Weights of a small GPT-style language model, trained from scratch on English Wikipedia.
Architecture: LayerNorm before each block, biases, capped logits.
Training: a variant of Muon for these matrices, 341M tokens, 10404 steps.
Each number is 128 + 32 x the weight over its row's rms, rounded and kept within 0 to 255. Layers, rows and columns count from 0. Numbers have three digits each. The size before them is the row's rms in percent of the matrix's.

# v: layer 7 attention value, 192x192, rms 0.126, rows 46-95, columns 128-191
# o: layer 7 attention output (transposed), 192x192, rms 0.107, rows 46-95, columns 128-191
# q: layer 7 attention query, 192x192, rms 0.138, rows 64-113, columns 128-191
# k: layer 7 attention key, 192x192, rms 0.131, rows 64-113, columns 128-191
v46 097:172156092160091149115083138126154106132138178121043098132126150102128089129089128116159128081134137154105175098103111138176120122137102134139137126102124185111068117129142101100109122172169111
o46 088:083141132090116133149096072100133105121088081076120094063189137156102111141177151161129093081079134113086060109187102127053121126100163076129146196172118182127118096111151143139128114109143163
v47 102:151126196175121191135155156147154142116149150091169073114089125108154141118147181121077099106094109235164116155047116100141149156142167120158116133102116040147140188107078083208152057171062172
o47 098:150142106185097099126118009138153100164095100143166136113101107093117111066059137102143164144178162078118138095127151173157129165123149156120085116141137121112124118138206152140097186180122069
v48 102:151163119164148101103065161083120074136151110157107177105114125156100082141095161179119151126117152162146104177113142114155142075186135116169115143136150127104126139148100145127133119117207119
o48 094:102158159119118114091147199117162126162076126111122136117147125090087135162113174139086120167138129114113158106114173167116129120107091187129148127114140112195170059127177194077132169109142160
v49 107:149132152160091066113119126079098126091150129135144125208142139148128121139055173151155137111191103153131167143125098158121114113123115144124161101163141113098183151126174110151144103077118173
o49 103:118119126118147155180102156211143126084134125132137169078196173175080166142134095134113157141090123112144096154152158123107096077097100154161114180153155200088085122090142139163136113118102115
v50 093:121111121069126067159158067104144144143155116142175172141198097112125126108140134188134129144070159104144154174080149107135090113138085163150154135151119115060164105115109099151115074170080123
o50 089:165131137125146103074099155126171136113136134107114076176123112116115097071080129143100142116172118112154156119097087157119156137152111120203138073093188075160119148074171132091168146122157110
v51 096:156131170125089183114095148128145100138130097167142091147072156131144159088169176112111089081089120097145141120125152152088183158135115185050132151103146151170093179084156134139173121146106088
o51 093:151144160158115128116121088179119137170112083122115097200134121174120129099123125081106132178113115143131169136110089095162123118055174077147142129081158122097162116138100111120088094162171180
v52 100:138068142161064110096101166176148128158148111103168213126148151119149102137129199128097141070136124062156145094140164100097153151148154150106097125150133129107084143136089129164097105144147083
o52 093:149105159146118149165127136136070094159109169116138113088160083125076156151130135153164076167145084106097192198139152079185090089122091101126102091149135178113117154170162143089072116099134169
v53 100:142158167149151137115049140148138107104149104146088147121154128152131104166143142116080151113136115170165146109134110093098122149146153055101164102148106108126099151106124106080161095109143125
o53 095:135123147134156119136113136145129125129104106095113125060180139116081145073117090084112107148094143131001175144088132130114159163090065141140126115164103162146135120157175152087156175126163111
v54 106:143139154076155159161157156117170061076140131167114133114128167141178140142120083099149108078177099180124167097115128151118108149161139171119098136118158158111144135129101132124136135147104062
o54 099:067166133156092154167140114159068129087156141096124151156116093200143087145132147147172109124081091114117079110135151146161113090095149109175094121154122079151143165132116193089170112124151100
v55 098:138125103186127206154158119093145162213176096166148111130103138085154127140147140105106147107122059135150162150121145139112160099131128141122084119203143136091106107096126163051104153107151156
o55 094:069127110147136116111105059158089106123204190142166139162179106117080162032058086142079123119137112173121059106129112123132082144126078113125113117150115136155124101166181117065120125122130191
v56 107:163078181101127095130120095189144161155123101158166148168127105102115113133097123153162118175138150163158194113122186136173088109133112138143088086129124137115143138098144171175098140087128125
o56 092:196174099168159118109123107079118111130154127146121075094157151150084161052076155097094158104154075128110132180090115146128176120214138164167116161115198091126139060151131091185109156118129148
v57 091:106125151111201102197112122152150060071145139134194115100143112147099095130155127107130095199187129173175124188128115119091080114104078079159103121124180115152120147158108095153159142118122095
o57 095:179141108159138113095131124127122172099085146131146113117046165171160110067139105107145168085134108077079141120105110115148144128114134175107132122128154104114130135071114117209117132154131139
v58 097:143124099056147121065111145154109175137119174165121119160196103134042115147117108135071105132069091115144187114149152131141144073126127152126171082155104140121076125124172107128144169115121129
o58 096:131098192163155127170175141181142095097128072155120113096147118145135168166089100127096129123136157185160105155088141167110153119114153145152035196109155166134104108112095095147087118114127140
v59 094:109164170079149160121117109134159136141129109156049087137116073111145122123209118139098192115149117106126156097194135134120192114072164127124163159164077154051095185146117109093160110134130136
o59 089:105144160163109111137096149134126093133089143152141136170104153143143108125096076169106093109059128107152123157088113145152161091080187073129138099102141123135243169128186104097100138129131101
v60 096:161145121157147089179104183134097157137176140134070151146141159114102108145078133127150141094125180199148129118104166109213167134077166078173121103092120079157164123200149139128159198141110129
o60 096:049173140141172152141120089145162107107081144103107108148168119155164140109175143119110115109120128154164110093127161146098081179118113153097122201098143084093044103104147143170066154160099119
v61 096:094133160186147127137132146191077137117143092135100135118191093167098095083136127065131106151172136189139158162103154172150136150155118151073131177111104159165149115101132141114149116095165121
o61 088:171155098119134166126121150133202161140168114181118158108073124120143123121173181140094075120108130141127119093086124107137139168108166126141105115105114134086072147080096158096134150140101116
v62 096:093187133087181124127127075163100119069092145156098095107136151153121107118133141124090134105121125107087151175113187124141132071172098114147154171143085148129161097110179089156147115176098153
o62 091:125117141141107132078028124149117152113176132063096065168151098108153135128030154150096122152137174200154112112112071173106137080158131138164189106134167092113152141106149127143095128135122132
v63 094:096163120071166105090097083089099141126120044144138135120145154135124181122106069103173188123154181077112147172064097116098110141141165165184178186095119144166098159128144128149136127114155106
o63 099:109141129174088108192079165060132166088169197202130050177099087088186141141170082120130078110088103163145097114134122151152108158142119107114125123147218095136105150138102116107112138139119160
q64 091:180149089163172101167099164163113214179145195107152123174146115110086169090150123144190099122154114148107141129130103131146145100144108111149099097106104094133174117089169145124135075144138126
k64 093:189110152091124105139140191156137173144154117105174096120102148132092138125067155114153139110144135078072161117091106142131102154141098142143138116106122154197134108181134079044159152108136116
q65 095:119134079125118087168119144134108146092108130158094169107112107103135149144129171124133132142208104164157174085142115106139112058110133158090107135162124118118117111111107124104123076148106067
k65 098:202140160153112145179078175171077082168149211118154144108130171141077155144103123114128101145158161156167132192077132139089167067093106140096159165156102124112116107131101119147110128180087119
q66 096:165162086126116170166113120090118123122112119107123092153186048127162107092133158125153107098085092062130150156109146112144120139115135104109135108186144145127154109188061164143115122136095073
k66 097:133147105141138093156133126080106195194132160133157122124124156109198106136160104169129109112151095103126127150135105129153119139125116125061135174160108186102107130156114132126110051106165061
q67 090:155087121101189147125192141094156110162109107066138191091125160094159062166126090132155151144168137132157091143159108086137135138129073156103101069148126146140158168121045155188172161180081139
k67 094:167149149074056145142145185191122146086137162133086187107106149154158094156123095114097161118158200182075145115117133066182099095128066132183154112110139118098142140065155150132153188160121089
q68 089:108171147136152146133160156074125133132133137030182157119166118159163159189139128142160132132141147176046083139158101136058106176093135124144197162117094128135154090158117148023165063160150118
k68 091:150144144141180096095122163160157116135180084004089151205119100121118093148134095113120135107151149073131119087096064165128107145123139143152188131142093142105134091132136142119145125120076061
q69 091:152143123165124090143084147090111145114080111147165128070140135081147144094143162150073102129176135124148093152093107077154143123110151158138128164118109116091172134176136140142108123160108163
k69 091:182151153177121137112146140132072138104083117169111130140113114138130155098113187138100107186163118093116157187120121132163147087088082069124147131116090141179138129131109188106243065159078136
q70 095:130072145220138101183234133118106107165059101120154118142041040067181149134192171100138128134114095114120108097170109113118190130097155106136137140161088091142073140125113143113111110138108124
k70 098:145082080155137119117123097148114162170078073207084150158152121077121135157110174145122096071188080131113097120141040176135151126099126125169172140097100164137115106146062151215148141126143163
q71 089:099122123142106117095113092126095140127134107093080170142107154131088126108133113196117125113171118148176074054159078156097187115150067109203169137122147098134213100093082148119123158123099133
k71 090:147136123122116086101122135117182099137124110106088092080149158118137137082112166102102125112184129134101098166072095088154194141077077180131119140105097152150140119093114111168120148153091151
q72 090:118086107101112160119129091154144106121118087134111142092146164139132101124107180154083123146159132123098113143147110186080167155160115139128012167128104173091112064162194145156132115119133104
k72 091:149149122128117119112148139125123141092145098167083091136078171127132127147093103116143114077064149166116055148133107144119073118182195180135098073121094133138156129112083110161161158094106081
q73 091:098139130134133116141103149103084106158088213116125136067109171146128106135140168161164095085153091092127111153068146117109156146134116164154151082131118113156183122188109113120128198102161091
k73 095:164155098149108137117156148098141164061144096088065116099113125125170141128134117144160131140167147094172137123136106110140090124111093110152101094122153058120121119185108158121097173151147080
q74 089:089104159125151132172134116120182148114127163100177132101064143146162124135068097207139158108105138124168152118146112109147160104130125098137126107104144155151057120188140183139150165092148079
k74 091:121135065120151126110170168135138131165155177137134086133168100136161182112102169127182156126078134140144180141075160141142057146172179110132113091117146172083096125150094140085120137111190152
q75 088:100137138074193175106121164117069176130135132168118159133096139133097081133090116150056162159075151131140159137122137173093147133145117148129122131194115152134126143088131162066145183190098140
k75 093:130099109168087129123138133134076146156090130136101191143112140181133146204151114086141140108099183079124129155068124133112095103126125133131096175140078143100124093103144132092150155127147131
q76 085:124136132161104113164155176044136140124137140098137155112112080141186185098126149149104079162163098174137122081103094122135142124127096151134131058138085197077091080153080115123152108175209108
k76 097:092132104151107137141114161138145118081122112145152141122081108175149155159193110144174101110095163077116156152110177137162178100145097161148132177133118115129042131144123101051144112129130154
q77 091:120112123160190117178141130099071172146126153164167111080140152078155161146113072131143129125081085095183127119101134116172087157199134097133122116099097122102099143150149137119120126093156077
k77 095:117121151147143149119179111150138154195082134189125102108117099213106159166105126168106078109111086113162152182138170157116130134128161137122088120122133141044106153129129174132176133121118066
q78 089:110126062119126098075150098143093171166141123159167130162157098106125097105111102121129135074160097143115176118121176176139152188153157067174082149108158100163126152110101081099180060143107119
k78 089:125147124163151126158108089072089127163143108193207122116082137128138053058106105110155125128184124124129125132169085100150116156084177117123100123162157136110134143152139092140123105180126147
q79 094:135109101122090114096159066099068139151180195168153172129163146159121142112095123162124148159129059149184123105132117125160064149125094177142144152212146149118119176153122144138116150141116097
k79 102:091152125159112117092113157105105176145129152128148137183090159101111108161095186101131177135148096119173119185147106102108147114138144104122146126136138165116127119136143095109121141167173167
q80 090:155097171107141165218128148092132119168121078112126146069094062067098113141150096151128164089135188073227113159121172175070153153186111126142122112112145127103135173138154067182124116120100122
k80 091:128151093132125140129125147102183140130119070129097102130113129115107098097207116137119136135139090203151160124144095092142197153167157155137138123096135137086193147138125153074087103153127154
q81 086:091100127091118163141070154091152124118172166159060084141115077160149130093079108187209136088141123115151141114108127137171076115149175151160091171133117060099116168099119126136113220101152158
k81 100:121126176144061119151128134052145139152123114181156131142119161118145172122109182150145136049121109108146136120113142116150082126135132122139153121106134124123133101149142127231129100100170153
q82 095:047164118168107121157059092159154119113114111088053112139195155126159091122099115110127107140143102160127135097190114107139157118151151165158094157132168186145120157131100122100179111112077157
k82 093:140093080140130134067110094116157111172093123092113154080190092112099043106091160116107167119122129102100100100138118107183148187108104136117124134123193163163133122132121114109114087126107112
q83 091:102061152092171121152137113167092092139111078142198179087156141110138122156172143097132106169130141115154165095145129139154109171148168161124121080144141163124129123167150097090142121141094075
k83 092:129071129066145162127118165066166157146104130092145144139134142159112125168124136106122104099121107102143101129197145091105202168132130091123133118081118150134102129146088143119151130118128155
q84 090:103134176117136104147184151164159185160104132093109125078113171142143107129113172142143143181134179058140161125098123153194112146093133056097174111115141093156134139148093111159188107090121119
k84 090:097108089141137138117135127132087166163132108069142106176128050100147144111080138106148141142178152165138131096174137146094153143130160073122112093132095153129061124112056120255164196114132083
q85 089:168152166071129113128121147118175101174097098140096126150117147095134129146155162121099159139137145069176114128161147093136180083106113131125167094104156066114118216038141199192074133155114113
k85 093:154146214113116169148133129133145128176159120145096136134110156137090084137114198147149195109124154177137143136108152154138138084081084149124158103127131123119132102086207074131125142115102165
q86 090:170179115101112187101121122114130083104147152123091103152167097133134152120177135102121111117127103163128101102097068139117141110113163128144139197096172098121117116139121142095083098118074120
k86 094:084068105163111181179078103131130117103149169124092097146099111084113118084088107126074116124158148091155154102073143158162155145098147170094076196133158168157084163097131115149120145154050063
q87 089:123118141167094066176090134154128156176117095165119100109126169079103091146128111147201140124132122171114154110171150169108120098129109103137121079136142095145159108168166135149153120137123192
k87 098:184118132153147124166150159098157100105114098110114082103128112098131129152136218094152136103108133110102132190137097105147120085158151108106145134197121155042173148171148103109092118163205144
q88 091:179093114103121159123111088176173132106131102111117114114121145132149150130140123106145174121098145191179119118161113165085158100103140119153136097089120104120101118140201093148161119118062106
k88 087:166113118073106161128144105195145104102082142085114145105173126089079144163082101130146127122144091184161103083140084130099126110166138085157112152140116141129109135074110130088143075145089121
q89 089:117149121136107160148163103128181171116144145141144188111014089213128088105187093144158130158153097085145096101091199097139079121120113190145098121051172167136122127090142150163129135102147171
k89 086:147125120139126130072117088159122090123170182125137139119152155149158126161144160131091163064150117117086112077111155138114101203165120136089144066142145114106134162103129145152101175144116138
q90 091:160166101119096098115147127156103090152137121075129109184128131159163076143136187114143155110122100161140047140136094071149135145178171102129085125100138111107185183047171154179107114111109071
k90 094:109165106124185108115127128137106112118138143186158111124155094104091115150142119153107127072162124059137139149132137135118076094112108147137113112072120186111145100165142132191147176167092117
q91 087:136127115150166144189132128116157090109082145130142074107154164068114161079091085118161141152144167117179107086129155133142160194113075125131132125116137125116131111126162129163122139113179139
k91 093:145092127177069067059187089149072122181107100143065113165102150148152124121165133114127128140082134148148163126198078137112189079117089166128120079119110132115134171099131126167164130125070043
q92 091:128111127141084124091139095112108108164072210117110088112173123137166151084143116143112179077129142139153142134127096149070128124158164136125093109163078097123179164156086109113104164115134151
k92 094:096168131130141123126108146122175121098119172180157132155150105131126114143139143096212156153130110109125102138134166125137111120158151098177112110159145053148107088166142077121105168157172147
q93 088:095134126111129177137175091131104152138114148159093128083126121132115088124104125122118148119119102108051116127096075093128141112153105152135129153176117077120211134086190136146141084077119110
k93 088:124151168146120109124048130108123117077099086129164132164173122128145129087060161124111100154147096070114135154119100124173121103154133176191132092123104116113106104187095109144096087134085139
q94 093:128116163139143101168084103141151114179100121115103174078083092162186111070138144089174118098156089102132120089129134146118112117152085096161071190094136051153145174103132169065194177130125095
k94 093:219146120148136122124153167170133135136183112162171106105166112119100207129140163149142136062171121110110107095068124131146162119098037080149125097088171136160066141078173140125086153117104072
q95 086:152127173126135142132085186221115137155127142154079167091181156148038109112156139173122125189092163132150142105051096097083082180121089146126209158173092136128043112124084124106146112076133069
k95 086:109147145086072154089123088178164110118161124115153100117175119152148125129158173112059088179149103029100095104116137106122167104114148128123169118157091164198105148122112103140125160058081161
v64 099:079111141103121175135166147152105119178118149100126203130068104151088133105131132111077109174102119092134099157117110133098113127109154098141108130142125165132123138152080181089201145141163160
o64 098:187079126127079144143116132155141161111148116144141137135102151129088164155131119142166160052174157154173138103104123100142153097096126140111152171115221137062149157051139095222109124136076103
v65 102:136088074154082122097130168158071179160084147151129144087146134134082106090139161120129167136087095154173131123116173152112161075166157121123126103107131136094141130181130111145144139121139122
o65 100:179151096085093154123143098168156145089128125093078158184151113177131092164116128092143127158157140107098106098124155143080176127119137170189122126136198088159142128019152147130107074152090109
v66 095:104183071132215152168151134112172050113121108121132109170137133109084193188140124129100161085141065162075146046144096104114067098151108137147169135151132145133139137178104152134063198127086141
o66 094:123156142104163104109143123124145111142131152107120102092175187144199064093078164104085110122127083107144143152143173130105116192137124117075086093126155107208140137066142105135142192128144075
v67 107:124096129148080191140091088128133112145121121138138138085147143091097109137145149125166122157118090139190099143135095178086101174119068131143141173135135100123105154053131102088177153109119140
o67 100:127098143114180134146128206138134118201177175078192175160125114177119100132112085135135172177140192103099205138124145155202067123144190157113132088140175093135125134125152158083107107136165151
v68 106:137110174137126153138107146118072111183125098154167173106093120085101123079110179171182119155118111178127177160096164171134175136134127154126094103055147133109139112159133122197119093111116138
o68 094:143093123132107125186172141148166143145138132087081149133110075165135118098168174176122142095077131070087043099094127158162076056081164151108140202170083150169088146147139174134113098123136070
v69 093:168112145108087148071119120099156102162129083102140100130095127105170087105135088147145126167106122136094157132122156146097167105155120061091112122119123080077083118098155058158148191099154170
o69 092:128114143169144148150083085157093163122144164092167151187148161131175151150170125118106145127121123172089072090124144112151108128127162128195086109131139128120099069155152158058053053109074079
v70 089:161132108168148160113104138113115108121130158087093156081121110150116125123062141143142091115085110146108130135158131087114153110020121086202135114147117132102083086138090140069104147188075095
o70 089:154072126138089086072113137139144107122120120159077113138130154060171160119195108117186131148159119179163102189144147119147137145171148119080114146151059107140064156154125111125095101079201174
v71 104:138113101159163151127127093048153091109152113163083084112126172118167149075081153054101135111102116141124095112194060078070168146149171166127098209133104161119132141102138126157111140106179167
o71 105:136183138081101059105160148098100156130144130117182157118057146135189114117114095108162090163181101144110180142140134103158050100151123115098116074108131113101145138155132148143148103179186126
v72 093:141157096111120073165107120153129080110105142137124184160176118175180176155147231110131125125183156172105146164161153164118058171092132093108186114077121137143083109128103080147116131120130090
o72 092:066075148120184121085172143108112112131127107208112046077134129143117129159130101134134096093112120049088138150123174130139165127125085131137121122169126136172112120161179186068175162140182153
v73 108:151075148166133125184111186170151139032178165098100116151099140117143190111132090113108145154214171120144101117128167107144112106129142141122077094122119083126169118108191127122155126123119147
o73 107:077122103136126186110109138094151155139116095176188150124141103058118091131106069136182081162113160124091102176118095139069112123127054153137168126141151160186127107176104073130145084103083128
v74 100:136132117156106162141157154086147075144121131099122079147121126082146131085164090140100124096162086154140093104144148098091087170114136140129108076137123106125149213093101116049192166153105194
o74 099:210156117125138156080092113105058161130106155143149150115163153135134112084071129143164128132141170116083192134092108155122119077151108143102104122219111188095138111102154154148122109096150159
v75 091:165160147156138132079126081160110110128105107156141162140061102131159064108112122139109148089075097156160143100147140050178156146159149108151097125110142135078127108136143135177111066158090103
o75 091:089109122157090137168121122128147149084163120114098095137099118114130155139179137149145105180198138081176104099089159112136144083132082104134112119123152106142157174145151129119097090118161156
v76 104:127079120132142056114112157158142186169100097202134120104093134091127111156128093086168106142147083178170134093196086095147119083152091125141059142148147183164112113106149175111109081117141117
o76 104:116163135147076150099202115123150138097107148038111150171156112125156131104130175130150168147099165106161153133103124105105145155075136120090162072098143128111134212103118110104099133146136121
v77 092:120087178102151145117086096130168142149130143109124151125146156200127135130134150115040124098157087123162100135135126128142195166122132131161129104076135220136138144117130121097157106125111046
o77 093:094106138164119083131098136099100097114122125142135107074148118051120125149115072130145095135121132149081191143129142164139122084110117124120127131187132044181138125182158081091105203132134166
v78 102:181098100181206117105144129125102120146201126082168104178131139143140185117113133189062123083125132136107126106107153104094086153101101100103104096207092114126143164104024154140148116106168160
o78 109:147122181064111123097120136144145146117077156098109201091124167142120112104100137108125149117131164161164096156150145147144145142154128134150160113085126060170081155081150134133103130071120149
v79 100:062095161149178148134130096062165040140134117153134139119135099082140117138136122157147159178128115113126172116154081104203107155158125091116138118105110046121104180090109117131141160162092162
o79 096:174104147138155190070085200154131145121190125128143144076148133164151091097124141087124152134106094087122121125101188109098067123134140143154125087145147171169078129130115156142140144062119083
v80 089:081112133172161130126145129124137120110149110160126140189187120042053133175171150127123128120131127120119155105088153153037114095117126161116090125173108138127138134158159099180086087172158132
o80 085:156100129130153160135121136057192097152120074117154172091082085136152114136162129119122146128161117097081133166137110086146162121179109169112127143119108076121171135165129165059122135160133051
v81 102:106145186102176195168095140146160052095137161094102117128123097162166105183118134154154111142101161164135144169134175141072080082099132085130146140137107134151124087086072064086106160113025089
o81 104:186133062113170085125138161125078169172134063181136190107037164153081139124176134078059109138178100111111136118147165141122129200160120124115107123145127162133146101172162137163113088171173174
v82 102:150140117142131192111114141116137173131126119126131079141130071080091118153095174173108160134116156122070175146168215095126129117202150127109119094121160120148150145123152146163093092092146147
o82 102:128138150076127120119157163199108129127135111091079151108119134160146117073178134150092088096188111094126085098146140126076182156089116166167107126154152141116199121059123144143146138146081052
v83 091:149097114120105123123108088129143123126198174112093115089146150124099144124128094136126143146115175141124155047197128189159121136180104101195054157118107160199121047097137111073089199154144133
o83 099:120157127142122118098161121120112124085094113130196163142140149139178146112109091137094175100168097124107134174158090134090115137135170127067106094172135139106106138140110165184137090150103100
v84 117:156139128128073170115165133148125220196120129209154114100119147088179140112072118139176138158058096129177149101102130129131167149131154203173038135145085091049075129097193156183096061101175109
o84 108:114110103110155102129159107130141111095136145092080180168143101217155105115153112128130144136152163129091083129177081120148078047082133083063134129102133106153130130072080149082167102162178123
v85 094:134137092070140129089090110129099120140116103115142100190109100106140171156102158098102178097143176157102150069109164164125055150113097167165094106218137132123189079103148155158117138102097170
o85 092:124136134150161138090138181171186115103094179140197114119168146116151083105113101134064107168126143162123114136090090170077181116134162149105147135096106088170100126140153077097156152098141137
v86 092:169156160143133103107110127141107064095078117125075152152170160179122110138143097084074074081111137152073080146064145081213095170104148128033134133188194180126147113111123156107147092134068127
o86 093:110070081113088121129120146125159092126148114156185098143128077035183123124152163163169130103137118157116146086143177106145112115129141123130077157083094109128166171140092097181128180103183121
v87 104:077130103106148140144122132133130174086034121132120121157146200116132080100138113149084135214137118147149107120117075094186060099147113161107189101142105110155087118111128124127122164218162087
o87 099:157151103162147115105123127108190137117140147145136122146100071103133169135116176128183133121097125079086201149111138133124156153094129104171046156104158173151067146130162091079129099105166106
v88 090:153100104083171137131117114150112112162185174082101146193108122168116143130162134124121193072209139130159173164030131161091120157075100166140171099100123132175148103110098139132123159111124164
o88 088:126135124119135155123130105135054108134108049134115070097184075090157105081059128102093137132151115072183122122170099075132124161141157075127046116170132144149158149147094102107120097144056170
v89 097:115145152111134120126114063144188145134151087167156105157066175083138157138076125096055150096133119099107131115141168121138074117101118067086151113142133138096099116047174111153119139105152165
o89 099:112104139169186123109178189178041122104134164131162161127142107088126105123135119113138067181114134121147114128089142129119118167118120155135139129158129173158137112107054205138152105139136055
v90 105:168144131174149142062170076099178070146065172111112046123127151137146096129106172049178155124174133109118132131087102115162148118101114108111139148103117149186098119219123086097198081168108138
o90 098:121140149178117095201086128089084132120132158147159133112121112109115105122150108204163106158110084074149131106126160109165102096139139041162103151150171091119149144186158126139137158083225100
v91 104:115125134182125081102171140145103193161126142178138103071147154137099175137077098072149122082069084113097111062156209150144168089139154090165135105101099145119111126126114116110124156110166097
o91 103:122165103072118149097139105141150101117143147093149160163144110160156100155168133202114108192142112136138090130071130109146167136129079152122163097133169089103082157107175146102085077178119172
v92 099:086103149130121129148119125084140108128161172121132148152137137167080089150081107121138135083139137083072125178095119161122161171155181109054145108114107142184109082180071195091189108099106113
o92 095:091105139162118127142107113148089114138133130076131131049175098140099186173149145092094120153106145168118121097166151079151149066071100177157128159111148123103127152130163089129082183097146178
v93 093:145143160206134103126108136113110125127147075141139089159152142096194101153162127134147193112145142096156152136132111128150141086124039136165109157181127091151129160188087095095102123172122120
o93 090:131132142151190165162120064180163074108111139138134153138133116179127139112150093162103092117131081128132112141053109135125138180148176092144134114083092127143121111133143163075162112140092108
v94 085:116170104124046133105116094142123155194092187153110127138068137119099163083070163098148087107110144146156114148130115134151158155117126136088078149044139149119087183112208115122126119142103107
o94 102:068121131130129126142107101140135139112172096096179156116136106164165038105155120141148215188148153133122142082155168072110192109151114093159142108157137146137149075111110144147118125089178171
v95 090:104173099093109155165148136143080128113122112133152128135132167146142149159127167180170147114154115113157103102103120118145147160095169144076128121170074146094067086207127086172068123069109148
o95 093:116138127129099080172194094057166171130137106155134144119127135156162125171134158153093090074116110131125159122165108125120151148138101071149153131121168131149153155069161150105100103150147176
q96 094:111083162180167082128111139085074117141091115172132060116138144075130152185133103127129129125105101157124140120113151141155120089137228103072125096197087099131117099225116105090127120131193108
k96 100:164166156082138138146140160164133160061130166208166117157131112116127159164125153176150103095125106101123177084114117148166096095132110036120168119201077120069100152105156130069154128118136073
q97 086:137109124125120094098096121191063159138131136135058189108135183132134107116170119116091120103127103139241083153168096121123116108130153158112100160199115147129150161129073125081147148167111181
k97 087:195126089138140068144167125150128142065113074117114140082115115112108163144135155141093119162134137144121121138158034088177161111156081103110110157121153147129114147150059170122053096166133167
q98 095:118132132134194063176177134100094135106081141091089172116125110086088129113093175149148139152161160077123164175122131107140114125122152137116129060183129114168117098116100122123115117099106097
k98 089:149051179124111124149116201146171169160145145152127097143080090100119186198148128153179092138169102090137139122123194058171083084138112119136146167071167150125053139108089117155110108179130138
q99 084:130160129152117070115148123109065124110137197118113074102185146188160075071104105117112106104123097096128129134146152089129150097164190122106131184146101088125168161152139128118165181119121132
k99 087:175152139098165128117154150136138171130122132170128054150159130097056163152153149075120111179127101126143126100168060153118136077099171202141157118131077155104111141131114127130098206066125129
q100 097:155096137183165128092148100102135163120138164144191103109085070052175144118114077123129144117119117171154180111113103200124096118130133133126122104168151071093076104128087102123094144155139086
k100 090:136139125085140124140128181125159112107097171149154037126078102148121172126121097184089122150132117134142136142091159146135115128082119145055111113119089130086097162176190136081177109143104111
q101 089:083117119126209134055062151149140133089114077097108164102199141115169127168147175148111139097102123170066118102135163145105148151157148146162156128129060123129112105135160099137151079134070090
k101 083:110144117088153132153181150176092084106157159103060089135086160156112165132104095111087089169133133182169137163131100122161092154099110107115070181150168128114173115090138197072093127131151123
q102 102:147113106163167105118118125140170094113108073082120121118164133171161115119111096089121112123073105110082162106124109106124202164164119109139127151106149092143126151185155160063129171096164171
k102 103:126112064138112144073099110162161128087119098146179137142077099191117150113143183120120165131119177122091107096095125134143164117141102193150167151115097118154111153074110135093090125103101141
q103 087:110089162164165192168124155164155119132129172156134061097156097130073131108135144174083078144069141085140128157094148088152146124124162105133122194144136196153131105197130057079123131091174125
k103 095:139096124116133158139124138147119082099175126158130105121167151112082112133140116109100144155163055110131131111121173065153159132138150161097152060114105135140136115188136098038103161064152206
q104 084:179088158127099136104086197114112152179125059121161156128224133120087122127110170114116162125168171088139118156107159173185108119095162119121083134188161099077187168150164140119101123139089147
k104 080:127199139122071149141157134119098096127106160120085095080128123144160132122152134130149114198124177211065153079115139105126108104158116137176187182141130105129130124093178134177124048112188135
q105 103:110124099117139136130100174073156138108176138110198068153102141097192126122093094132120092149130098151149147163160123132110058178152219163111063073142166115079077084146120137082149114114133113
k105 105:214105109142173088152130109146093195104182130160111141111155105129147161123147143143150129124166132129114118135119110152095152124134105138120141146124139147091119102080131104052141120178111119
q106 092:155149185107122143131151106072126076113163154078092118146124125122141139153116135143130133119149126124155119179110101086123149102133198130120144082124147053162170113110142128202097098154118154
k106 088:084108149138135126159116123134178149122056146136155122144164116069112144103122099149100129189095097209150129125148082091136145130135129114118138139167097076107135117165113129125104093141120154
q107 101:136148114145201173110065140148131093128164127133151131086167098111108159186160111117117127152108064122111164186150164139083129113179136159130098062194120121104104084175095161160088093142137088
k107 095:170148158115084079164116209149126140148145154124089167088107115113069155164177149141120084067160104164135105132184132134142152128139082147113165141102111124075123167137133157136131148112155134
q108 089:125162126077171070121144108172155094161137156171087119178222141090161127161060156152116151143156134183135137102116132179102133139098122089123137174138107104182087097128131128074106136150125164
k108 092:103082132100122160079118100177091144137149143158105160107150159155106148103108140091077102171173107137143122137095107118147093122103131136091177117118138120098099132084154070051110072088089102
q109 109:139131176155147132135108186096140154167066100126074109083115130041126145126154103149097125131150128168191117126110104158146159140131145115087047085135165171155151123069078144097109095171117143
k109 104:081126142098125100139108103157071117122160178136156141157149071093150156110112185141108147150131103091140146141092128122206123119127147116124119156179162110104092146109139148074097126162166098
q110 095:121140125163113095170090121098126092114115185162149092153162116073157163117107100150176060095088098118180195101164131171109094106081125100117080113160128182119081148127140081085083154109094127
k110 093:189121108137150091132174071146123098119173132117120156066092165124124166126120113128120119148104149110166138143120122085129141112099127142145162089153070086110102138086138127095128135082150074
q111 093:106132055132115120148160122119185053171124127099097129106135147123149167117130150096108085100151152078121079135081083126094140146134085173097133147072159121182144197093095147107106189140114123
k111 092:116089092110133095142135102150091127134101210107131107105066098114168078163143094150134117109123124113093114178174118055104132148119173124137151148083107088137116161143083164255155191139104121
q112 091:101173129088168135124203068092156079132115095161124146100094118109137138176185177133145106120097129111104169178147157100136129175159113104170114134161155159117139142177172125100081175153168129
k112 091:137098145114149112102147203083154180065144138095113143196135123177118124087080121094109146155133107149101086097148135144107081139072138097119215116072129178107136074075076114206134138172108109
q113 074:136125141117134128129134051172087078132179091160094174125095118137127110149142130164142086117150106129092093137111121189136134111106110095125055166149105099137112121064118098055172200145132098
k113 095:118092104202088088126178129117125144179126197190206101076178141164139165122113070091061092158185188119118147130129114141125120090155165092136110140127099102116116126153162081166111137132074149